{
  "n_layer": 15,
  "d_model": 192,
  "n_head": 6,
  "n_kv_head": 6,
  "head_dim": 32,
  "d_mlp": 768,
  "vocab_size": 1024,
  "activation": "tanh_gelu",
  "norm": "layernorm",
  "norm_place": "pre",
  "norm_eps": 1e-05,
  "positions": "learned",
  "qk_norm": false,
  "attn_scale": 0.177,
  "bias": "all",
  "tie_embeddings": true,
  "parallel_block": false,
  "init": "orth",
  "init_std_qkv": 0.0372,
  "init_std_o": 0.0,
  "init_std_up": 0.0372,
  "init_std_down": 0.0,
  "optimizer": "soap_variant",
  "lr": 0.00774,
  "lr_mult_qkv": 0.5,
  "beta1": 0.95,
  "beta2": 0.99,
  "lr_head": 0.0092,
  "grad_clip": 1.0,
  "warmup_steps": 200,
  "schedule": "wsd",
  "decay_fraction": 0.681,
  "decay_shape": "linear",
  "final_lr_fraction": 0.05,
  "batch_tokens": 65536,
  "seq_len": 256,
  "doc_mask": true,
  "train_tokens": 268300000,
  "steps": 4094,
  "dataset": "wikipedia_en"
}
Each number is 500 + 25 x the weight over its row's rms, rounded and kept within 0 to 999. Layers, rows and columns count from 0. Numbers have three digits each. The size before them is the row's rms in percent of the matrix's.

# layer 3 MLP down, 192x768, rms 0.166, rows 73-181, columns 0-127
100:519493444504515450522455455480494491469501505454516476483498468558519519480521486532497522471480463528476483467490494481487490507468504471496543471542478506510490468538502503527461502508515492497464497464512493497519470522510523497500467498458528473460487490485516486534478465498521481520524499519509550504508486479492550501464544540532475507487493493500509522516494528520530516491497
104:499475508535500470468523497502482515508503485494490489567502472483522512522497464498560504518450535494521495522501491545470506467499507471467517493475497532473511495523502507497510500530505480520497510447466464478509513495519514524517532451478513510484500494488482502512472480495508515484492538515524520468478506514484524479542529458515494483528486446463496481513522533483504463501480
103:507532510491517473495475470522524512499525490497493476520467488507503508502498444518485494551517474523500509538520506466480522510491521502504476530473566451480480490534474490472511498484488523517472464488500515514475508535481444509507457488479520509460506524485502522480507492514489511525493514519521542484513539538528520479539447477508506480516499509481477526481544492495486467475482
103:521469456430478486527492458488512498495502495500525485547497525468536471506511512537537489522479477489508514470482435474494502495453451476523505558533516493529509489468500518488469491467474514479461545541473518525460491533545501484510527502526496502442523479492496522541455506531526487506479484498472536513479519542476526504521507494469526518505483509522473460506472477497539476503488
098:456467503458475485481499515447509500526447480505511478498502472434475513507516484486501505514472465477468463477490532500514490499489459517498472519489509483489521453503503505514506468450504468504450539486472490459481472474502455505548483451495528485511474519478514481478460503495504483481477526528550478489542510493475531485530494525490491531533500487489462503495501487519501492455467
100:482526446504530506492542519529437481508477494490519511481522490538478526467493457435464516528515507508482477466513467529492496519506435507531485561510539542518509496497469491505520507489457512478494495544514523520498514503535514482520492525505508552463506521502460485501488533475492478495473504510495469499482483536472519466494473499543549473475496499549505485519517532494484504485460
097:524498525486488463541469521534507508478474508511519486483488517491470449515495474528517507510512487472513515497517524469485491506494508508461506521495571493493552515470503527513480493457502522527479493491525480505517530528542475465501549508508446453520509511484490489493502493481566458524521496487502492515551524486485534479466501471491507526502512483459499491537505506484488525537482
101:498470458519506546505503504536497504465458485519521510545497485513489500566484481482513522485508521488501484517478508428480541500455539481524486521460459505490474462516498528524520466507494502471523479514498461506487489486499479540463496525524475551449488500475478488502494496481469489500511552505461524511554501475485512472495492470524488485474531490483465486507524498500477542469482
105:515506476504513472489468549516440525553470502484515474489491493475467493546513489497480488513542509504526448513523501531473511489499523497515494448462533484487539470503504497502503515496513428492475504456507461535465510525503518485535502454482491512447469495494515452510486515529502509506496512499490506489498469497487510483506488466512490451533547497480548480518501506569508476510452
105:447491471489498487478481502521504464500507485485517466573510524531519501501495487561460527551486466498514498500488522553485531519510456469501508490492465505511493487490507490509466474499530521491489505500481499464503521508531501490480518530501530475539507510525500498489506475505515491494508482523460505447460545539520491511492545476531488497499460505498498499468498459489477530488536
105:523469558476511548517524555428495511562458512470527529497516483458529523502535495514514498495483581515475498507497495501479531503505458449478472504493473486465507505508494513512510509490505499522481520527475455516512527499510464508479512478506498456538473476471518510506508438504492474491493475502469485506521506481486494506479511485488485464507528514541534508497475462508469506506528
098:503544526513525481539485513475521543465489466539506442524483521508474491519465490512481490513493501521484508487481519469489536507485491516540534489509521476520536471501465442537497496494502471537488468463441482499518481468481535539443548488464499480472526483499517485492463512494445493462530458450540488477466494490496502501475541496499458479540510528502501526473543427525505487516492
097:494467504491449483513542564486524488497502474486444512513504497528488511488521494516493521492506512517519487538548497518450516505529499523499508494498466492509530486490470507500523487516479446467516455516514536494538530522498518519511488525534529502509524500501511474488503500513515467504483516457513477514485517531490531519494493548529489512443553495489486505526470482464542554491467
099:513518498501502474486521517510480528509496513480480502523481519495489505515448481487519483477517484494477497532493496454527497469449479533473510476567522490492504535469480484493546518508523509512476477459476509500471460464475467551485464502499471472488509522458484483526509474526480512445532553516497438539527463504499502513525516513477513539513523505450495478475475535505470474491523
098:495508510527488489506478500471518514471547514500533503494514514530505483488455514522545526502496490509502526479498467494471477546487515506501531610522502506482493540483490484493498513516487514516507446515558509511518502517513510490461545493519507547481498515504485518528481454512486513528492499453554532488458483552503419494500489507462536496481498476467458464470538477475517483426530
103:510497485486478526510549470521509517535508462512522491492492451484500449493527495472539472474494502471507510513502477528524486488546492501502533525502506476541491503431495492507537481545506514506470459478485463488496470509559494533494520542513444469511461514487498525509499493512529458526521495501519510484481510462490483480523509477489459502498465503451524436559532471527489516506521
100:496487494517512483517495499499491500495504473491543501525543525516537491488483492521504541472496512522544517479478483489476498528538498465489508535540531467512528501530487493527517536492477530496468573492504501436551502507532511509508446497511490480476506496490495517523479487494520541460490501483466509469546503500496489486463509504481493563498461523506515516529475517485509458457497
101:498504521514504507512478506452506449536468480451504493524486483533479492518482507528496511471487503504439477468502538498470488502496499490490508465516550516505475513523491478500503490531475491483481512508483503557452486495517525463505488450517542527504517549507495498488473503514466500485479493480493515497529483550467472493512513526499510518494451527469524478492449521503502533506503
102:487509466491500477517460517484492537516493498498498425546460509478488504472501445477495549494472471513507487540472492537460508506491541478463525490508541473496554520546450519496503490496457532508519513513474510495489527497481502491523453449479551524459497466527469476525461509510476504521492470537468501522494535490463512525446478486460494529514501518532481468543472501487482465498503
101:521524514513496484487511479482523471452469493488462509498496504446572548494477488476499493489504528495441467482479496491513525517487489503488512529477546543450521495524468486482507516492443511509491501484474506490483471530487512460507460478486495480511509534489524518482508565493497455493478462485506507481497532488480529491515520462478487493490506501549462542479514484529511500455520
106:512500526482481505460532502480499468500479508494503447508518466475440492503489517515477515480494470496514470525485498458490529455497474459483499500515481510483499487506519440488480502495498508522493543512487451520494510454519524491494486467465529450507517502489509465464451500516521506516486470511506489520498470490480509505475523534511488528432525512551491464471440491484496514484509
102:524508483520536532517540470507492512503516544504447489505531504469490540482561507477504469509528530482517534501501507514516466523502430533533476502499497467533517504467515509510531533513450506485521479538510484527490480505487492531479483527524486495491482505476527551524482477489473503529508505515503488532491460535487449528560452502518541504494510470513499491550501494490477498494522
095:580494517444487512523509520505491460486501468535525465558522493519494524481514490453517492474522542503532483526495593511481447528501527489474509520528492503490510485504503472518474488505478517492489507498494498482507487496532492475526523503544486484513472451522502524525526468501510441520472532534449508478483568484507501452531451446475463493470580503522481517466479479473468447533501
098:485500496537534489467510577512493521485515543459532493530491495538495471483498505470510469549496507481458504487507542456527494492487509534464495492415459511485525538546522509484541492522472486565506533424518530537490501490481553539500479486508489504537471489478477502487478464502489528560548510514529493494478518475470488514487505437491483482525464501502534509479469523483494457474490
102:536514506552476490544449461492493493466506518465520447521478517501587518496476494496498518514492467496477449469479490464470519510532528481451482478534504498542494466511448537514491465489524502518464494478501525480490540497503505491472515496516492486451480520513479459494484490434517468495499433490461486501528468516502509462495490471497475491444543497511497515521505537524490512488516
098:490467447466483511503501468507480476496521452490489515476553524511496514502522507514521497536524506537547530518521457511510491496507481519519501503480496529518468499522503490455505506499508469488494515531483543497513505498499509488502515492465482508502520468517490486513494491522554512514500510557507557485472486498504521465551496513459519497517472494524503487477502517507484442506493
098:504533491507513523493447541473553509498534498514475533518520481516467528505510527467454467499520490498479497521504521536488514492516518519516492470433494494506474501477477478509528518563529498510492528532499479497500493520542533468440474529456521494553490477497507545513491496539506483493479494483481466507493526471518502463504461547474480533475532509516496510414520465499512527524481
103:535498512498498524503494471491518512487524492500533508460472492527520509529490505490502534517508434506451552494537494487506538467477505543504509428462513507467446462454469481510496492482546508466481492475478540448484515511548543524510511493489498516528492474552503500503516464470462493524492517460490510567517477528508494469499533513487480480507482519491501499547492545464495552516494
106:491475482517467528477495493497493498511531498492480498476489480487516525463504530477524457462498523476518533457484566491470475502476513489479479501413558532475509514499481472505506525525482535493488515437485492550499548506476560490529488495526500453500504539487525500498468455496489516530520493516512514437478498514498498517510496526466574532471508480473499496485489502508509480494525
106:487554485512483511452518470517534497504519523504489483519518483499513507518512505491516485504501508483463506498523466496503494526516513527504505400525496477503469509438504470519501512520538507533497478507509478525510522489479506501494496522483526492508502520474420507490513488518471517514534476517490555538482499504534488492493498498487503516512501513494515512543502551493485512489506
100:491529491468473489529478493549538511441488480511496498470485514469512515454494517471489527498460484463529534512508503545475517487524516489487510491504547567546496496462505522492466549521528489522512469502480507487497481492492523532446524500474523505532549415509485476488497502524501498510544492518528523535533512476533525477564501497511482496506522496503491524501520502544504534499516
103:517538512502460462504511505546540493513488529482510459528482490520524480454491495505518491525517473508500530457522529512491491486498517501502526475472460499526458471498502536507453522494465513473542489496510490500514468498495485483466528449492479510475564430536516486528497534495458501491501500489473502512468481475481481491501545443493449492528526517491512512563528480522546503503526
102:472518502486531544463479476399477521524540535462498498530503493498536536471510535506526479555524555490520484415478528497518493514468475457520522530494487517484482521511484521504506493467495451544501483516483432522471459488511502535470519488491490512509534500502467504469506507465482504475517499557474499488495525509524506487516493506509507515486493483529505530526556506480533473535529
104:467528512536509464525449489551524510497492491494501493537451470511557525526496488477469494474487461484517509519503486502480468498470468503498488496525492500528468485554487474507473522516524521499526516470482509479477493493471552483534487475483457481506528485536506497522498439538491488471515482475514495488534463530497493512479542508511508539523536475504497470505515489519489492496515
102:490494495533516474501466526519529553474498501504464542514524485457481454491521528516519458528502525494492551506559480505494522527553510473532491509522512473480538540520439522507557511506445507532481524471482455473495505534479481479434485485506531530490495480439513492536568503542486497494529510460455515526557520521506517461514428478490508482458492529485498519480504537495443483449480
097:502509512473495527515528531472474473488506514495447521442479501476432538496504531508467517498570464506477526526525472490509546531492515543455536540523488507521536526515499514502488503496497480470490518499533549516538540553527520520467547515464483485515466533515506500475503509517490483535479476490465532527500483498544490504466447507484476503507524443558527457488504524503503486476522
096:510492478499508526472498584569518507501529480475516518514495477507482528514494472499492503537501529496466512537493481471463497552532499485505530494490532451468499510536530549527520500554489474502518518480478480487485533545519465559472491503495521513515489483494474490510519504516534487534517481523531491499499496515492521461478546497531532487496502515486502477499515515479545481491478
099:508513500481474505497479497509451490479484496568493542504478513511471517494515508534522515488484540499512512438545494487531490452511511478522504478494539517546479496523532475524537517490512508522506516518516553488484464510527521477536486499407510514504516499481474532477556488439491486492497462535466502503481510501498521478492494514494484490475541489475507507467513493515536563467462
094:505496509515543489492489478532472515531496487492455493494500497480522459503513451509494492514516487460492509567509508514504474504513467538528535472473456502539461552485482516526469507503478492496484508512485542485492523477507521477473497529489477479458504431506460490491491512516463539486509471501517471543540522472542467463526448516519481468537503555498497503541473495553478514495495
095:489442467478576507539481472505499545496487501540488528479509537491519520505506527494516550503500514533515489481491486479486545475473496557510513477497498537508488472481499533479534526494507489488491484498490484532525472537505485548525526512440460531479458483495474488501505473486509471502507536465497539522509478490481486480465495523501511526507488498487488498497476489491512498497484
097:485486543518524526507503496527534497550520546483476514427528472494506480473519490507490518477562491452494522462510493547479512476523483508476517453472513523507522463500494461511506450490477492431519507492454486545555498489493509473551514497508468510478536493518500521508530491499515492490506509538502509546486453518497535483471525494528456506480496507512497454533474523498564528511499
102:487475451530514448490506504464462465521506510507535533486501546512479514462505462443487460501485549526474522520486493537530499479502495523489491501519501519537470484506535486526495531523479527487546501523480491509496485465481506480514488514508485491531483513472507528468552521486506513502487469500477508547482507533535486507443483500504504509489467544464467496491506535479495492489510
102:499487459499503525457491511532477502497497505488492515516447469480494521493486538506466498484498493478483477477510507485514487494455483481534484481509527474444516497487516512474457471512490509471488503539493500510524474533485499463530532495551483529465534485497464468480493486496464509465489548484498515516495507495520509516480508519462476513540545507505486517511509477491416517576474
094:504481452529555488505487499494505524549507537464487547486504481507484520493490508519462510505524526500487464483480503545530453530491519509516470506518483511501495524503500508480496540499475471546491485493450534528509531492442510510492496507513522510494511476483507528498479517465502509495501518523496481540481489510519488528472505511500508489497455517523491421521466492493494502504483
100:471480514542508494458489503477511543493493502516523514517474504491535473527486552487509529489473494494498483529530510508509480471483524458542519511500511490545501510536507511503501480486469489477482511490506492460526486484481510525539492444481504508480508534466495487506431477491533468501484558503508514505465464490519541507498536497538492500545506452470486479521521493494502435533493
098:485467489476475503422467546538516496541541505494525497470523491519505509491491469509508545457476515489546512526513502514540496546542490502508486543444470509491478464493502506503457481475491549473477477515509540473503525525496510517458523477515533472478499530444538439493496520474530522506496493502502506482502496503574439515472536477499501544466560523484498487485451521507498510481483
096:511528493519481464487478484466516534526495511487488484489584516508555496508505529499530482534469505488525514464517516462524475514476450480530491492503530517487534513515530467494507534489514513477500510521521516514502513466504447551537522500496492510509471492511512488547532479486469500497519526496485499490498499484529532528484465506514514513501470518546476471449501508457512481530472
097:486514514500483476535531484457485462448489474497510449473469548491444504512482482455439519492465490490501509465498471473578487454479480465483474514530474474494532494475462499492535477496472509494507553517510526537510478474486508457528513492496504517504496490519545522506485492508542504489495445493520492476507506516474529466467501479483478509523506523464534496461480494467492520517495
100:520518490458499490498499490509496496438462518514499446527485526508522510529536499516483533517455525504504463474516470541529529504494476515432503486524532490505433498489498486517501517507494454526504463480478486528496450472520464481508519468491486505491492506503499478539526459499503469485497496488483558499481455504506536485510539496506463506505508434487507500490528519464503478518492
101:480493532487498489502529458513477446516469475496517489531489478515529473510467472520470481536538464499492483541509478507494474515465504502517500521494493516506505508523510483528496501506494497504452517533513449450497517469474512493525467498510508546519520514452513487487518492496481508485473484507476510486525481503514489447554514456547522474516475510540513476576502479491507475488529
103:499487482497480510488531546512503446478504513493491523457507487485483515526503531473496543518514491523497507496480495484479504495543508526519521463527516474541469437478501503520518515501502480509514534496496536488510501489516530508500500504475492531483536491520506481474500536489534484468554483554470529514501491485463529452526512493448500482505525524524530495514522525495469523439523
100:480506513500546493525511567505476518515474548489539500501532479513464444505497477484520517489532493504488493477503439538491514476532500507481525470509470509544532473502497498486519544531527510511525481482518512540479481499524467507472477481528491538538504541461518476491489494492511503510525459550471454464533452528525483515470514544474481546506454516537544487482500504510527511491459
096:502490512524528488502481486433544556475497431513475489508426445486510492449506510468432524498519506529509461511509485497482488454497528460486507531510459514501515482486510518503523536468494516536553434472509543527503504495477462518480492545468492517498487482504476526583457499510459522525476515492520486510557456473415523475450478481489475460477494492482553469505495489468488504512526
094:503501551478492479479449492511536505524511481536537476500518494447527545509503494479501517474491491480526518532503465500521528533508500439550546502494498449528528513448500488487496486489485479459532465503535518479467531524498538531472511518468500479520489516528538485503497501490513531468527515527504500532522505443505484497522499543489501519496508492529547549530512508492462525535541
102:477517495486516481519565504489489500466485482443516493523485548506490552486501475473493510507456497485431510499477524546510520519508479483494504519518463475481502508500487493505493523474494494507480523510497486510477518487495496523533504486553502539488559488504487516484481449495481465525509470512501473469502555522529520476440512460545486466434488501493456501525507485539496485485515
097:517495529472509502499471492495507499518496496527473527467437515483522562472508504515482478500501496486510519546452448527469540497522501493479492527487503470518447516490552542494497549510511508472508456493498499432470500478499457503516495488509532461465505512505542528483574533489528498512514512538498527488510529503489533493503542490470510500511585514466545484478488495497491536482536
095:557500488502499503490477488508463523512475480434510514482539503503458512535488493527531541466523495501504529490495557538512521539522539536564487544481557524493467482506528518479538489485499483491500470511496529509512493530493476497500491449507490484476476534517473516475499466500445508531485539538536515491494490544547456526527536494500529442513535489510530473433499474455480520478510
101:535464451482564490480527480507466497451494486490488507477465479480476528522489516524446527485478489469489467491524513480496534441503505489553471554493494516469475482513489494480479515517465478489475486539486503474511518485517501521490504484503501523464515489506462462480530477496533506518462537507539469505514470519567533497505470492526500500496492477514507465519472528510460504533524
096:481475543499483493437461486515491494515505478507494554492473516518466497472495502500483493497540528469523481504477524510487543516500484497527581539468480522510485485477521476503464465520493461488510514503477479504503499480505516502455521524445497490547551452513518472486510486515481487497456469488468535514475503483470544518491503515550501484517472502496493509547439457483478479483498
102:508523522503508461519513510492441528485519482487495485516476485506511469494508483481474469516495485481456488520503525471475496518506494461453515493571526501467481447519543546493477525548532499489502518523476485532491519525526458523513450505525535489538476487471492469531490495489514510519521514500541482497501482499515486517475491473528450495535483482474461520518491527454493527468530
091:512483497526514460474484499463528479474476501515530503511519484539494498511520501487486451531492529495478486516535479557535515524508501509503496476524521479510545503485476533498459512567538527501486495507470431517456497517524523525464476510501473536526486497525481442481501508486497504454469491534487497500507463536526527526489547479534533515482508508464511503481515477476488515495509
097:544499485459532479501464498455493500467515460498459482493520516470484474519555475469531538515510488495495512492498499478469491515532477505515487460543521496473424509504493503464508510482475530566481499478454510483476532472489495499493494521469472510491504472506498478526499483480501489527464460473507560506514562506473530531474535481533468472510442455483507489530477483522459480461539
098:516483536466478484530507497525473513520518530501483479534520505516511530535506479508486490518516492530521495530523512522460456523512496522492467472514512546539470499436525516452526481490464514449489461504545508496510538506458495488486524445505538472492512490510493515549513454487502492480506540519489531526506505549485517487509520470491539477483501535535478503486531518497471513529516
101:513484474514481507517519503506520525483467465464455479505504506500489450474471486524479492513536541475494503542509492453528469514466517480460472555478505476489486471518470510513513503481448504505496497494489521484488498539501495536528487497573492491480495476504475499526529512515495512526523495466496530529494497503458517487452533496464525514510532470541496468548471498529481538480498
102:461482514464522517525497501495519507489517483505517465487485533537533482545528472483448535540491519495537514476484528457496490523475463541542493478549497520523534478515491566482500482480526495506472475469483497500504498450516502485523479460481502527528545451502514520502510477515496490524517508502537505537475522466509470498455525490490499515473517459495513498492520530502485512521517
098:478553559522495525503480488524472510511471488503497499495504533505520476488517522467528544462507499503484511513509523474470492521529527524495524446483453497471521434521498462498520529519484424452500523518532485483463519500530500496508476501498487501544494486526511529519441508528527490496490477501476495504474483502498481465524498518547542520528466536494496474526479492482459503516534
094:481519493514472478503467513477497520499511523445517533511527500503507528517510483472545509510503511480536458507481461500519495548540479467483518541513489460534534511485471513501478508515468517512518512526475474488499469518475519475478487493529493490506538535487528537491527532459482483463531498538506487483483465479526462495520489498501517578554480510486484508521499538550530474480536
104:521478491538524481482487449503474501489478502474450478455506532482509478448533468477515459503477504517445499494480510518482458456484473507500494443531462474490520481528512515480540525510479503516480524494517500463493501501498509519540502514535491515474505537511493483476489533526501478517518500536495504512517546499495505495530510470521490514553493490501461496511523475462493496561494
103:491488492485466490448468510492462477496490490502445467474516508485506531468528493508488508504480552534447463502509481527441486519501499512497465514489491532519447527523506515527564489542489476460456562532504502457473466541558519456481480535520491475461488489479451488473517472519513540534473497484567533515438491507494515515493481529498450461470546520518509551481504539498511493498463
094:511491452493457483507523501501495525521463500466488507478526483561480471557497488443474475537506506513429457476492508507477490499532502492478474489498500464463480487471509468476504505543512468504525492506485498540483482535521516481496444482482504462499475508500515468494481458515508503500508505463502518494494517529470477495501511501463462442445488501492467477454456522473510464461493
105:529471470484489427502489485483487448566510524482515504498534502520507472459485448495492539486516454510464485488533533496512458493506501520509492523519550471499492508566486483501492514501512495547477518522491490482475493520490476472518445482450505544515498482540488457506484460478470524448485485455493510512502451547474463474473516510535530481519465509522533458530508481495496477468499
096:478504498504512475446487483477508491533483537492557454453480480520534448429496478520508521538506487524467511502508514516528577504523476526511532526492510451510454513494500450534510484519464523480481537484519474517542519522526517519483482527546508474527485483485536479500539518512507485498527514500511489514510536490493515488477483501556512518444520496487491538556537483468538462460517
103:511513481493495540501536517538528478491529544466483516506504532487527539505521494495469526465513499480507547486495500473521485522532498484537494503478539503499513518492491466483472492506472490499543500471493555502483513499501481513519511489525492502475514494512496484482476507511529454522523454503469523499469504461525524520528492514481484506516502548506493544475479501533510500499471
095:487492452512513482501461485517450466523508512513513498542498510514470488472474470541466516490512502526526468539514505500482500468507467515518508498445481438535467502511504472485487468496542497480466515499488509510513483530511504549483472515525505514505482549475516527526513495490481469464480500492488519526509539469526501545537515494461506520485494507503471493453501520568556506521485
097:493493517485527515512516493458529495500503481507467504463439529466453523438499495459510500479499478518535516512485489513518476487519544526497509490532511501512471480491497500508503482461506476489455517522492528490490507475513505514511456508494500476540455502501505483503484453529498475481497508474505476502479459496524507510512457490435561457528531531486493557545472537497547510547496
098:533470469484494499496493509490487507535489501480489454487441496544492496501484494454568475513484539518481543480500489518527445537490498504478524494448501495503519524523498516482451564473471467506522495496453537524469514466491489427491485483496531530537495521543493467524478518529476554520493480497529571462483458509484495521472479553478512536482491453533494511492486536451570503511478
098:528464523490497549490496479518496448522467513488523531502483496512545538521516526481537510506524500489492489472500492475504491512487504504537492451460468515499477507502531506505492506525541472493482485486493519458502455429501514503524500470462515498457469487529495470479557475473489489509499526465535541470469502523477481484537503519481510500491478537516493479491484506516509492519482
105:509503507484511499470548459515533539489497460489522512542524455514525511501494521480494488480491509498500516489485524488562490487489485498546506478512458526539511493492499470526499485520518491479475478493525526497501506488485543493555477509485491503486518503443476486507501527468455482527516485516546540552505483504573522493555494535547494478485502475487471501506539504427483539483544
097:483473520522521496509479450501534527470489498489483471532435521452474520492505535474458516508481512458467493502489497541523510502546512515470512473531496509545451490494503524483511485533494520447469502537475510530505496446495496466493536461501452506478532465517511526503492509495526501508515521494497502543531494490511522512453575502531490546486452479493472511489502480508493493505523
104:518509498444453498515477506505504494533471484524510505506524467464517520510502513509509558481504500483487500524471510525476476501479483475496504507515489500477488500489513511469533502461509558497501488471498510513483557492562489490506457497458498479481506509499472507498456510518447492485477512536488524500476467497473470458542516501561468455488516471499515465486521478553496496499509
103:510481486493523505521503487516482480498507539463487463472471481497488491476487509521498502528512453496465497490499489556499482484469475466495466525519536489486538528498521487509510513530476486498508541501518447543517536487485495528524550520514497519500514524550510489514463467501521524541503490482479466503485504514509500538496488502507494542514570510534459500483532484493558482512497
101:525510490489448450476537536519503475525439478482516495563480496489516511487495539533483467500465504515556472507512531505495488488499510505461529499493560497493530519477528527523556510508464491469502489500490484556453523487496539498531552533494476465520528522473471472457509464509502504518485474508489523499525490527474501495438460465476519430511497492513512470486500512478519452487501
104:500475477462494523504557489475501452494465469487470490507462539487524565519534501553508510472511495482488476516538450506535490500523476510542502508550531529521521519502535507541485487511459492460514509495499478489510531510489512527538459480523470529495474513529471491483472501513461478491479519500486478508463520453519466496508501483452510468485474530422505482542501495544460497539491
102:500557468483507528513467492481491477481519501479498530504483549465510467441512451479516491531528480491472522543460497541527530491471447495533534504532438496527524520495485465527456509526485501472531500567498495468530460498522447515499478522496497539508501526533506515491461487480478515518503510473483509469508520509503488511509502530514508509551467481538490480488499457471505488531480
099:472491511522513483490497519493478523486507496495534493499502511498496448497508502487492487509518508465477529514473511475486520508521512450497564495459446497509469507544481505493507521509527478497548500513497480521542516538493530516480475518571495479523484512451528516513550515482494445528470477479485470451513469495478537502491501444467541486452508507463476498551542537514551493465461
100:484521453498499510489540471491513535506496423509571476475533473486495486524520494517492496481468467517527543500479520534526488497480495468537520470505456497513490520498532480497509476490496469457496506517498489460467504470497484532510506496500535481424444518521515516527538520541495488505497457575504485492479479524517493485526496487452492477494423499518473463468543491513506482468524
105:567512529533496460526513495473500498538517488466456523510532509520498455485498484506508519508481534510500496499524509466521482496489531506536541507468501538482504544466497517490526521506516522539510524473537467523522546510538473475525519506569484482541515467516515489512461514517499456483491464521492460528479478518542483532459491508531501480501512519481495489567487537453525475512478
097:498507500523519460533529478489511535464514473497460548519492516520529462511569475482526448506496510511527509525511515488466508492504473508550499507489550531486562467470515527475488481526529493484471539516509471505483476506536516553494494493464480505495512499491498517565523482464518509507505553495537531513530490481480497502481521531512501504513469485477538514503474547499486548466520
101:524529522508475500461521490470452500502517466501517498532502491493485512475483504488504499484526521502502503450521541443482510519539511460495465498533505536505489516522494466503551482458508471500446480488511477458473510500497497494497511498518484473477500483470478512528541471485475495481515513495482498476491451483480507483470514536520536472513453528485505505475537503527514520462493
099:514516504489499455539497484507515458470517537492503475550473491500483540475456553482495466532482515493503496509472465510464509526521458496496480494516527540465455475485487508460491509483498498475506499449531525500480564519511480502473502484515508499493536520527495504514533491488534540465498475519538525534536514526526484495518483538518510543484437534496485474444506495499456488471493
099:473494543479508507469476499464493521508459511539530534502481499518524511505471519491500468501484512461506472491496500456545499474486461467489487495501489527489519466486553517448519517489529500498523493515525473446496529546507494507485518488521507473498488467445464495506514503533472489525526483517480464498541501502492522503484532496524501511483522532505479469506546496501497464485507
093:441486546526490496491465515466523521489470484510549534483514501481458500501475538464514473465489509507491472467494515491527486450485517494499490534506467517510481504522513480465479499505484501476511491500435479470458499491505550527461570508490549509482524452451533453527493502520481452470483485479491506544503515478491513499504524528507520519527517494535507512481470515562486486471505
098:525496525489537502481511508516475493492479452472518507533527448518503478581448511481474483558518527517505513527492490510470506498504526471518512517504494510549538520543509494521551505549490483496473520489504511515498497506490528505526501499500528525507504510543484502497454502542495548459494504488554517486540485506468534531473454471505486496505491485473501475467527526452509517463492
102:520476493502470484479519487422538504512494449498527527495498511509510483512511489491553524494535541475491488521473506503483479504431475557481475487473542484503498532468466480459556475525511544457481528488511526472483492459483498462523498488465509483513466459434498537488505432503463466455535492478502529505510469478535504492530495506494480479508474481457510502475470459479477507486523
099:498543474468477472525493456465465492477513531498498513494521499519464475455480486479507491534486534523482545511504473476494498486469520518504464510471452511491503458491506472480469505501526523494489483513520481499505546490475491462510479502516517507504508514487493497521483517518439488527488484477456473542477508565478501456509498510509475486456520513520577507523519528461519518547555
098:532507537508516509489482491537531509541495519494474489549513500482549542475515498495518525503504544463473488443481488492549527516429445467519500487511476517475552539467459475500503501527516553493498455498529458455501456497532501466509516542484529469483486537501531482540518497484473478507495447489498510494485506493533480473499497483525464545480487518530501503524463462525531513503506
103:525507501479505514472477505502522503463502494465515517540527482535480480495494506516533489454548484511535541486535527534485540471531517465490501536496546501498517481484522511498501474486529489500484457490449483490490489506486496499501498479531499488484511506531572502461526563535501523529524475548525505458497516499486519489496473491465493456487482559523520519499546450491517502457502
096:522494530513477499502482512482502540514522497483473517536451539446576421497523463532486459473474536505495488533512506465481499512505511487485493523421517497525493462481416557489509537521460487477529488471545449509498491499501470465512460505527468544468530493494545503484482522490531484536497474534507484505502517495490474482485491508510503509544486500503524545519462463484451489514483
094:512510529491470472475523475540471540515503475513495505523497489491447457481516475480470504479531496508567479492469477477475496479552443524489494530484528478531503507459501555520481472487479503486502536506510494491520484507501483527493451480521458487498536489495522527522519524517486499500463508500520511485509506506509488452465471486487507483520484489453492530488515534498497547503479
103:491505559499484499485511492511508476460512509513496459500519504525477545470504519524473460519491490518512519490495496499446497489515513510500457457538511506518486522490486462544545501506499523463497525535508511495516514471525466496495532540538576456529502458509473478501513512513479498507489497494479532474493494502483494508539480502514494513525513540467531539490524500527472482478526
104:482544495485486511495489485512485490510510520491478493535498467540474489532476505481451442502502509441493496481521507523525504490446510494554486472538466530541533524509519492530488513505498483551502488544479511502522535489490493524502495493530519548489506545535483517470508529523516486515491457545535491520458555498485500539522518508515503481506519491486450511522527439498503506506522
099:515510487491509489516482517480544547515527506480508553510521515484500477525472523487507534505526483511506527537495473504472526529498474494540508520526490490489498462512570499496530499492523488508457488527501508501489460517523484474485489490487527520500497518515522539459500461484507497489487518497464526509501466486514538488457488531494518502489485510494492516500516502516493521447485
098:535476523460530491522500484493466510475479482512519485513508514494531517509518486527496500545519497501499493502525518567436493467540512515492488491549450506488527509498513497487505526517515490525519520479520507471526463476476513509485532501491559510479501499500469512490493520544484498499477508513530482514510513524457516507469467511506499529493522522487533544449462501516467489482502
101:479494519503479508523483480507496504444542526454501445483464476497541488492510545497523523481469499496493515531498493493479523521490482505477465476496485486502480502512502499461471517494476501481488545499523507492464555517505493531518477478551515448489492493487488459526480506481497488463548503470503539463524492510464510549497455482498510512481505499494505472495487519519466541476532
099:450502499484522488499526491516491492528517525521505491512486510432467514487502487513536523502508489497484515511524492524503514488499564502544491545478486511510503494505543524504490473484482470492511536525519482506484463510516487480457475526507519549511490478454530509480526483545515509472477481534457475483535494495515463547526520502527560548496488503488528448526503504556520485521487
106:492499497452525502505527534526528497518501477478515499497485454452478555454522508517508505487531520519461520516520517521505503425513533508555502489537516451473524476516548500513584505496495491564479464464554464536520520523458484538489527519520494507527525505467513511571500493511524510520512486548469461461481517533481452485501517498497488524528509523523483469445503475531452467519562
105:510533523479513485512477470523503543451462474503499510510476515475507516473470529553482503530485506505507534420513505476475503516487518484504515473496538488509536446515478538498451487527550520484477483513491502490488465519498470503498487465478481463475448485494498498477469523510501476470512463501530459495503529525487496487469531501461503477496536531524512506507474482482454487490524
104:414512452515528513512488513494550488493505497514518550513456513451533468498504475513465543487474494527457506499503538463526511497496517484468508510493477517477497466502546502461464513510543433517463465541491508510501508520549501502457502501523531483550496486511515478512482548506463497462506503455507516527486483468532451469460535549483492535486522483499451520477509486556528517517502
096:489496499506514500505462516498484514444512494496487491454524508522487496468480516518500504541492559509495475508476478479497499455500479460490489494460483494517489522468483497484469501441480489535520538495501513461499473512488463448509535473475495489501484507510504497502488528468481467523481460539484506434479470468498512435497525513463464508502529480469478535504494521517474504482544